Weights of a small GPT-style language model, trained from scratch on English Wikipedia: RMSNorm before each block, normalized queries and keys.
Each number is 128 + 24 x the weight over its row's rms, rounded and kept within 0 to 255. Layers, rows and columns count from 0. Numbers have three digits each. The size before them is the row's rms in percent of the matrix's.

# layer 5 MLP down (transposed), 2048x256, rms 0.0549, rows 63-88, columns 128-255
137:139101118166090157110144139139112098153117113055107131113147088139106104142115116177104116161105129106108105137158151126099170119133114129137130129092123126091147117107130149112115111126095164140100176156116098090160158110153161141125163109166136101124129117125136127105159120112154179140131108120154088139096119134079121099153108148165119116121142147087066181134122131101116154093126
143:127112101120157104180157143185092141142133132121075118133175143120126083124123110116186161135115156172130091100139129106146140110095098125138175141100092166181088120136159126145108102154148133098140102115122081106110130160107149146084124158120112137100131102159122047087191140116151142098141125104168125112136122146085135147137118102112144144117139146158122110151127108075107130129129
061:151103095163168136131116131109138120097147135128091119165130091100117100109145129113107142126158114087163111122121135105109126128148102139122147141147100119156152140103122100149126115117145096152144120109100113147101136171139154106130089116143089108124125102184107130123171146127126102123133139105121154168163161136105098127125160097114144151141139154162142099103116141146145142143119
143:152139131139111102095125107169115137130109092142168135128104131157148103075136147107137109135164158105098121128127110112150106109165158141117110128141157141136099086113125148119117123105119148142141086135171144126160119133169092128138158115153139138147138131099105119133101132160154173104131118085161142153109143160162168219123157121081139144137130090136131131154147155161072157168183
138:104107131145106139120144114153155118126094121144090149133139141112140099144101075142115091132126140129170085153104161135120146152154165123156133141152120112164109154101156123144119116111104127108123091150132119181123130152179139095113111133137142136108123164132119111107162143164137100121110202150136108141106174105150167084112087088112177122109141102144134170099140106121193103129110
128:124097153136132161128136114159132131127092151129104122147161193132101126146129159166143168156150126093141166179132140133140157130127135126114102111140150171120126099112145147148121165121121119131115164149084089132145135141098106124150122116102132146132123166081117110101115106111127141138091108154122132166125084133125123138124120123133137144130124106083123163154109140138114144156123
123:143101129118099116134116191173159084127115135162149144119105090123143145135109133141161117141157137114048184104094118141130193142143130153132170114126107108110146155145170105166115091143127139126136099142112141147119129192124116137128136152120153143118142108109116161127121120158170097094109167161167117137087099113153135147139094156117127108148115138144131084140104123118111140115136
042:085109126105123173164174131112106155125113148136137134124131111146174134165133111123114150120107068101148114131119111152153089118140111131139137145085112120157143112099140128099100117129108105090101119154105122130141134142162086108140141099142107140159120077118091130085123164111153095131124121097113113123101152096105104098100130106138137105099088107082095100103079105114143122099112
090:123082164125132113156154135119136109119091149116163149084128152122112182134133136068118139116094131124092184098120110115154087157126107099158134120094074135108206126116181150120123122104169112144117108107106138118098105105170124151100156136183112114108146160157148118129101140126125123144105123116119132134125125130139129097113119128117123155155146102098111126124164148145112119142170
041:119127103108171134173144132119107144117145134116092111126144151104172108100150112163113149138147142149094141126140147124112119164089122122150145136158169108148108099101125082103153138154145127147146148118107169110116092161088109081136103153112109138138134109135104153089146152128112116171091172118154108106160149114126123167092165089157097177150088150085137111152116160088155112088116
092:093154153136142110146094134146117132101165172152139138152144148112160147150135109123161124154104168104121142211135117119106136148122133146121148136136128086147119124133150091160086116116131093126109133134134165117111115154149106104120134094159128131121153144105161106090114128138135073111144181098157089163143158109123126118125161079120088110168135144102121131117155148116083084093117
056:160099113090096123120143136145187142135109166144118136140097087172159137136104145116115185109109155134127140129143162145114147077103102099087107129129143128134133138120091104151136138139083137140096165159109118147115159130138135130100107136108090094140161129100132142083110134161134138123157140156128098110094150119085140126137120084115178151095091126077159102095114145168120129103138
061:170107154169160144143221143129142113150120134110152148134125114124114128144129150131143134131138123145137127105132092135082154111113127117181096167113158128114135172106111122145095115128114146134110165137114162124149144093095142142130117118153134137124130122056141152135107140143143101131176096078102130124107135130134099120136118119138120115116138111102129148104112158137128082105139
051:138122119132131108102138104154135123108083099161126134115165130099129153127126111099159088171124119142163126109133156094160108136181137178085158119123125113130126103171125122175111153113171125156119139114134135141119082136125097129149096108143109146101124152134178131165082117147132128154101135129130122137134135165120152158114125129106093135164125166076154098149130170154094139119118
057:096112106119139158114111097127127174113117102110159154080145109108157134094089121074181119133104100097153153151112132140144119125117132145134122108107145089141154178160127156157132103128074156161139110085141131146130134078120160107151136129146130141150131094120126133132117164072081094176098127140160168142175086114136142099116103113137176121122161130080132127106146137139131126125138
126:123151116193104128120139154096144135142169106123099133164118068129137093131175068155127172098151133097111138119146124132119111122168077135143160113131104137124109173159094158136115104127108111108120139172137124124143138149168182159114133129122154124111074149144128134100156122111134113107168129164126152094115127107132136147157106132121094069131142137125094129166125196144114119097087
132:114142154130124141139121118126105135146132111132132104124123161080139098084108102134175150185172132138103116152124166143124149142135141151137161151102129119151093177197159140090130148125117131146140153150155130126136133159118127152114174122115119112156125132119150114102135147153117151104093145166116150113126123119126106133113135118146176119103090101227137119130131118152135145122147
069:153124130141135150106164132123125139094122143123153148125122144125102130173144129128112074086106145144147120151165088144146134131124193122148140113157135144147118131142135124093124115141099148123115136154165125140138094133184147141137131164166145102131084097136095137116150140086166117109127135165119101158092128088132114137131132116107091137159092127126130149129078113119134114060124
046:165139153128160124136096125132081134133128151104094146132119178122161091162182173154155199111167123137141133158140110128118111144127166103165124157163145156148138125164161109123128144144123130101154145106131141133124148125104107109127120128128148102151146086101129136110118155132140124111125153113127131138158091153145102134131102086138117157090116154137134149112106133136127134132127
127:140149128119152133109100102127132138146185096115108129109176082146147118115127137126133158157153145123126107151127102125113096153140096083141101115177137168125128124145165097145124140135120131104146150126144119111129139179164154094174158117121128135100153156138113109129110119123086116153119144143128128097133151152125129156126126107141107121147171106150124142126128115135129142147124
130:127128130114128092147135165163124116134159107116113090108105121133110090119126156122096116130139119127107130116116133147132119068089132096121124161106109125147111077096160138119149104143133130138124155119109119175114101125082139147106103159144122145134140072133111156116087069139114119145125162118106088113114155101120120108133108114127052141143133159221133110138125117105137139108121
161:111106132114189162146078162170137109143163127174169128112131110119126110162157130101194158121147102146116129107106135118116173133141145146168125151115098138162131125070142114119162104126127130140158172129098103123140086166120123159125108121143145177122134115158173142122149132126114120130125090091103136086106153182110119139144124130142131101151124120153113127138091095110118121138109
133:142134164135078150149131189107127049098112159153146154111155108134130131125194136104174096139107137128136134135093104161141143175109121184125115161109126156144116122131124102103154133123131108117089114109126112097134141133156149143132130134114131101082119112120125181119164130146136152113118131105126122112134131088130092082156129127105114105126123137148143136138118175154144133088129
126:146087151106131127141110085102128119127108133149141094158097103180143121113089156124084120069124154092155111103159139129087133186144177150156108166133136112170130096142156105157092119119108128143159123160142132101128125175136149096116106145148124163160181126140107114122100135138139121165142131167160136144147143117113153145114097145143155114152143139153141160124163093167150169106107
136:137128147110127139145122122100132144111166145134082130109110117114136119144074102121148102114111113127134093076095162118131090118144141144144159116110152173177102150124120116144125137126129075115142144120120152165115089123128129126105135152137132144097140154090118111169138182170171160100130160128108106117124140139136151114077138136119105142123072169117156132139149131095134138120161
133:138158113090134133106120134124123110141163138101098126137128140139132128140110155151066114117126179118158097118144098130075126105112116115124058141112173156109205077151105101141139142092063153098125148104128121113127190135137143116137129110146121145135155105135125132124124123145137133136114071147086079084138111147117119125160122146157139139110101087104122160127146150110094128138107
# layer 5 MLP up, 2048x256, rms 0.0633, rows 64-88, columns 128-255
136:128116090146088117144146063153129145135171047086114088128151163109092122112101172137142124109138118087109079147091132143145148110110147119162121123109097139148165076104149195115152136125139152144157114065097084121125176161100192103119138154142097151134151085121107112143170106129128145136121104154127127161102130118125149139121127131116112091121148095119162147101145060097116168104107
067:109179142129107142085131114131084128147117122135128058123125132112124154111122113128167161131097118131138124129128151076139148119081153141113110095120086168117134090121113156083126106090143139127127127115093126114129147093102142128142088164095103150122149163157172116177174074141095134144103120144163140148148115131110127115106140104135084133140103112068137123108109089117143187145147
131:130155117123137098100134128098117145133136101111162102122115137163147160107101115148125060097105108120206123076096141122121136125159165178090162114087112155130121100128118124134128113080134127118119114127148072135111123147138126105106121125130112165174086135115132087131140111154119140113104107170139158110127132139093132143148114142122124122151104131129169148098110111129157140167116
131:121121151131134137087097105117090138124142125107124133144111154132134121087083173131179134122122149143172086114120140146133153096149132085104128057137108135096140111157102153133132092103119110186177101146143151072134169125142121110141155112097129123140135102130160076135138114118102160141129155129129150177124122144132101120113145110143139138148123145113102121151154148160115127139119
118:102136140113132138116136127107121118139094130109128107106124152171060127136159131166122135140141121110146135126098195158108139129098102147110130113121164171139141111116089130086176172130138158117142137133100094163100119149134110136142111111106101130136123186118121133128177087134138172145070122130137117129137083116103116130147113125129114150182122132148131133141146117145143198145131
120:111091140131137137145128125151153121135136136148149105132111150167139142098091078195122120128121141116125103111108173081141107138093109114149127088132090123118142107110143151114150100147146136162155139126101140127066110116110166127141148094122074143153168167101145161115159119113073143094099128177148102133122136101092084115126119092089146080133141135150118117142110132181127163126159
067:088147078135144110078117119105068167148105130136140091147089147125104154122158165144152130144144115124125096098111107099123154100125093122143135119115101165110154133129116120096145119089123140153152112142117100098093157121117156136143086133103111140137116147153132068162136117115095163152116114135167132151081099127104148091132155127126080127150185117091137127126171122142113137155128
096:090135099129111088148075116110103112111153126141137153109151152095110183122133139181155148128107132136079151098114139131110176134091162124099083072085094146103162127209094131123138149144168161103117121096136129121076157138112117113133146130119141147111143116140112156160104154097100162106117112123131137163164122125126122131127125102094089135118106129088133153118198103120125118168137
065:105145091139095115105119101135131121166140126110103106151094136090113159133067145136135152116100133109149143118108130099147132109092111132141163086122090144107158113147120129142135110126146138170139101083151107063131152153100148135154100112097100150139151122188142083143144125090089116151101119131165139177138122125115139107165136104128094128172147114100138150125161133130164160155190
094:090156115153116099098124127126131127131141096127129131158126140080113190137111081161142115112087123123154092114140153147127167105074115116150172117085074159110145131163103129065124110068144118179105115103108108101111133144119138149148117103095110174153161156165164114156149116095105133115105134151146150177141107130148150085133111096136123128131133093091132148116128130115156125140123
074:103143115156113067093091114144113151148102118122119107108104139121124154113123105140156127101076085124120125120133177091134117080095077132131154117102106150088155117107073164121149132114147109140123105084120087094131138121082147138140118139128084143141170128147173108135157118131115155115123128138131156158125110155140109117122120125115136151136153100089116091130156104110134179161155
068:106148131147143115131099125156095153140123103100129086116064175115103145106139130154130117131119120110142111149112162133157139097094122132141116129099109129112169133132120134105137076093171111140151093152107102125118142104078140137119087125130080160116144131154131130158190115086094162125123142141145143154119101136103138111133148091147161125182123121094121139087166091118145157116162
071:107165082107125118129104117142118171147075098146114095157103131092140161123132122075145137126107126118147088130083137088142138106117129116113128123127131141127147119169132136128140102107103148139126106138099094066154141113101146124132100108082087156144155144146132109142154070113121133161101137142146135164113102136131165123124147099145088145138149172104091133131134108126137140156178
070:068125114183126097091120095123121134151109097113146085137120130088119151100125117098118129119086104142162085124087147105163131105090111127150144109126122160093139136151134161108136122092151117129132093113057111112101151080109139110154130141126118174130155131118168115139152108094078180135102120118165138135120090139105116127123157106149084142145149107099115126125153107147156145145141
118:130147099115098129128153131134135118137134110146141160147162124157159116131148120123139134127133120108096116128090116117117135126122068122146147112098140161138179108100099126067153152129095123141137105123108060159100147156145134152124140118176162141120118129126120122117165153122115187157067129093164139140124137178130103085088131131156120158150144091123114096107170119131131141162156
135:131137149105107132106134140135124106140105161143180119089117138133080151111054088116141109131141145092123086125110147150114143114136122137135180140100075173121115097155124134089127119119124159160144123135146112141106135144126169141128070124101103133143177129138132121136119076138128130117123098151147120122125125142121171122167178157128124121124099094143134099125164093130154182140098
077:126142096085137089116136129125085137161113122117132091155106105121119148111114156127144102118109129132132111134092153119108153111097123110145153131149075163093141140156126136127155124099149110128113092104118122107129121115136173119152122115117098185098139132130121109162143122126117154137103137116161111149118082128112108106126154134128121116151142108069118123108168115107147196187142
054:109145121123129130130081085128105150167105074112142106142132142100088152134125118134145119130086120107148144119125173080125149095074112102127124108080077124105172150173125130131146133093121148162125116106126097108106123104131153118147128146086090184131150138184154081127159092120117131132127094170151096132115132102126154113125158120130135101114127148107161133114140109149177120165137
123:139107141182123141094154093107136129115169142118091142212148142106147127096152094152140120153128107098124148140139082105149134144122112125128149102103140148143142120141166127081147103120131087136100088099159108123097155157110136108114146101136122160135114123150161091106126137103098131120130145121180139121146110119123133095101126115122090124137157065118150142131111120112150104172060
121:111118121138079159121090143098125187170079163125154144189099159106146125104100144135167156118124133140175134145117128131114154160114101151179128112147080127111148121137092161149121106065114123137104131131096112102160129138124131130102149095112090152108110118139165092134143169112126122141157132150117122184131092135145094142137148129163128127136138107126124138107102150129146109164106
158:100157106109150126109122117149147128131149069091175142131126136132096157100129142149136121127145154126107126103127122131126132066082128102152108080107080143117121099166126165124139153115106116123139126097126131137130129149113134110153120127146105140094142164133169080125133131119095127141129116089112142129085101173102175119125156156131111113125155114136149144114105091091147115171121
121:142140136186111121114092119110111103149122122147142146198163127095100131101118130139171099130129151109135188121136185133125128113061152150122097159095132143116146116140094121110183107143156155153147113079126039109101114124139146121134136134095146123141164087180138150117120095128132138140130138132120135118161102106125122167144143121109064123164129167114159102146137113146130171182105
120:129115133087170094095164119116144137126169094136173192175103138140118184099118115123116082082111112104131139115139131142115133131123142138110124158136144109116140117133133108118145133118147120137160147136166049113138114127111140141170125141120099142189146146133117117161165109126165107137094096122137106128167137132105173117151137136162137133135126109123121136141075067119113152147126
129:136157100105103134138146141142131148154128149150090153145082135132090116109079125104159111085143135168140103098150124147137134136119138124129139119132129114149149123100147124143098140140158107139132093132107125119099095132102147158169121131130111187138145133095127096132125141111123139143129094102109153166170129132127130103132159169148088182152113106096172118119152137127150144133188
119:141103140141127057111131125133095143137112105093119132158093151121080111126114166159129123096125149158077115095136120097096146093105138117107104130138105138155127130166146155117135070066136163140116123075155138094119152100089155145142101124143144110117135146158148147124118130090109132092133131117131129124122111086116133104153125125116136146113087138116159100103158134122132122205132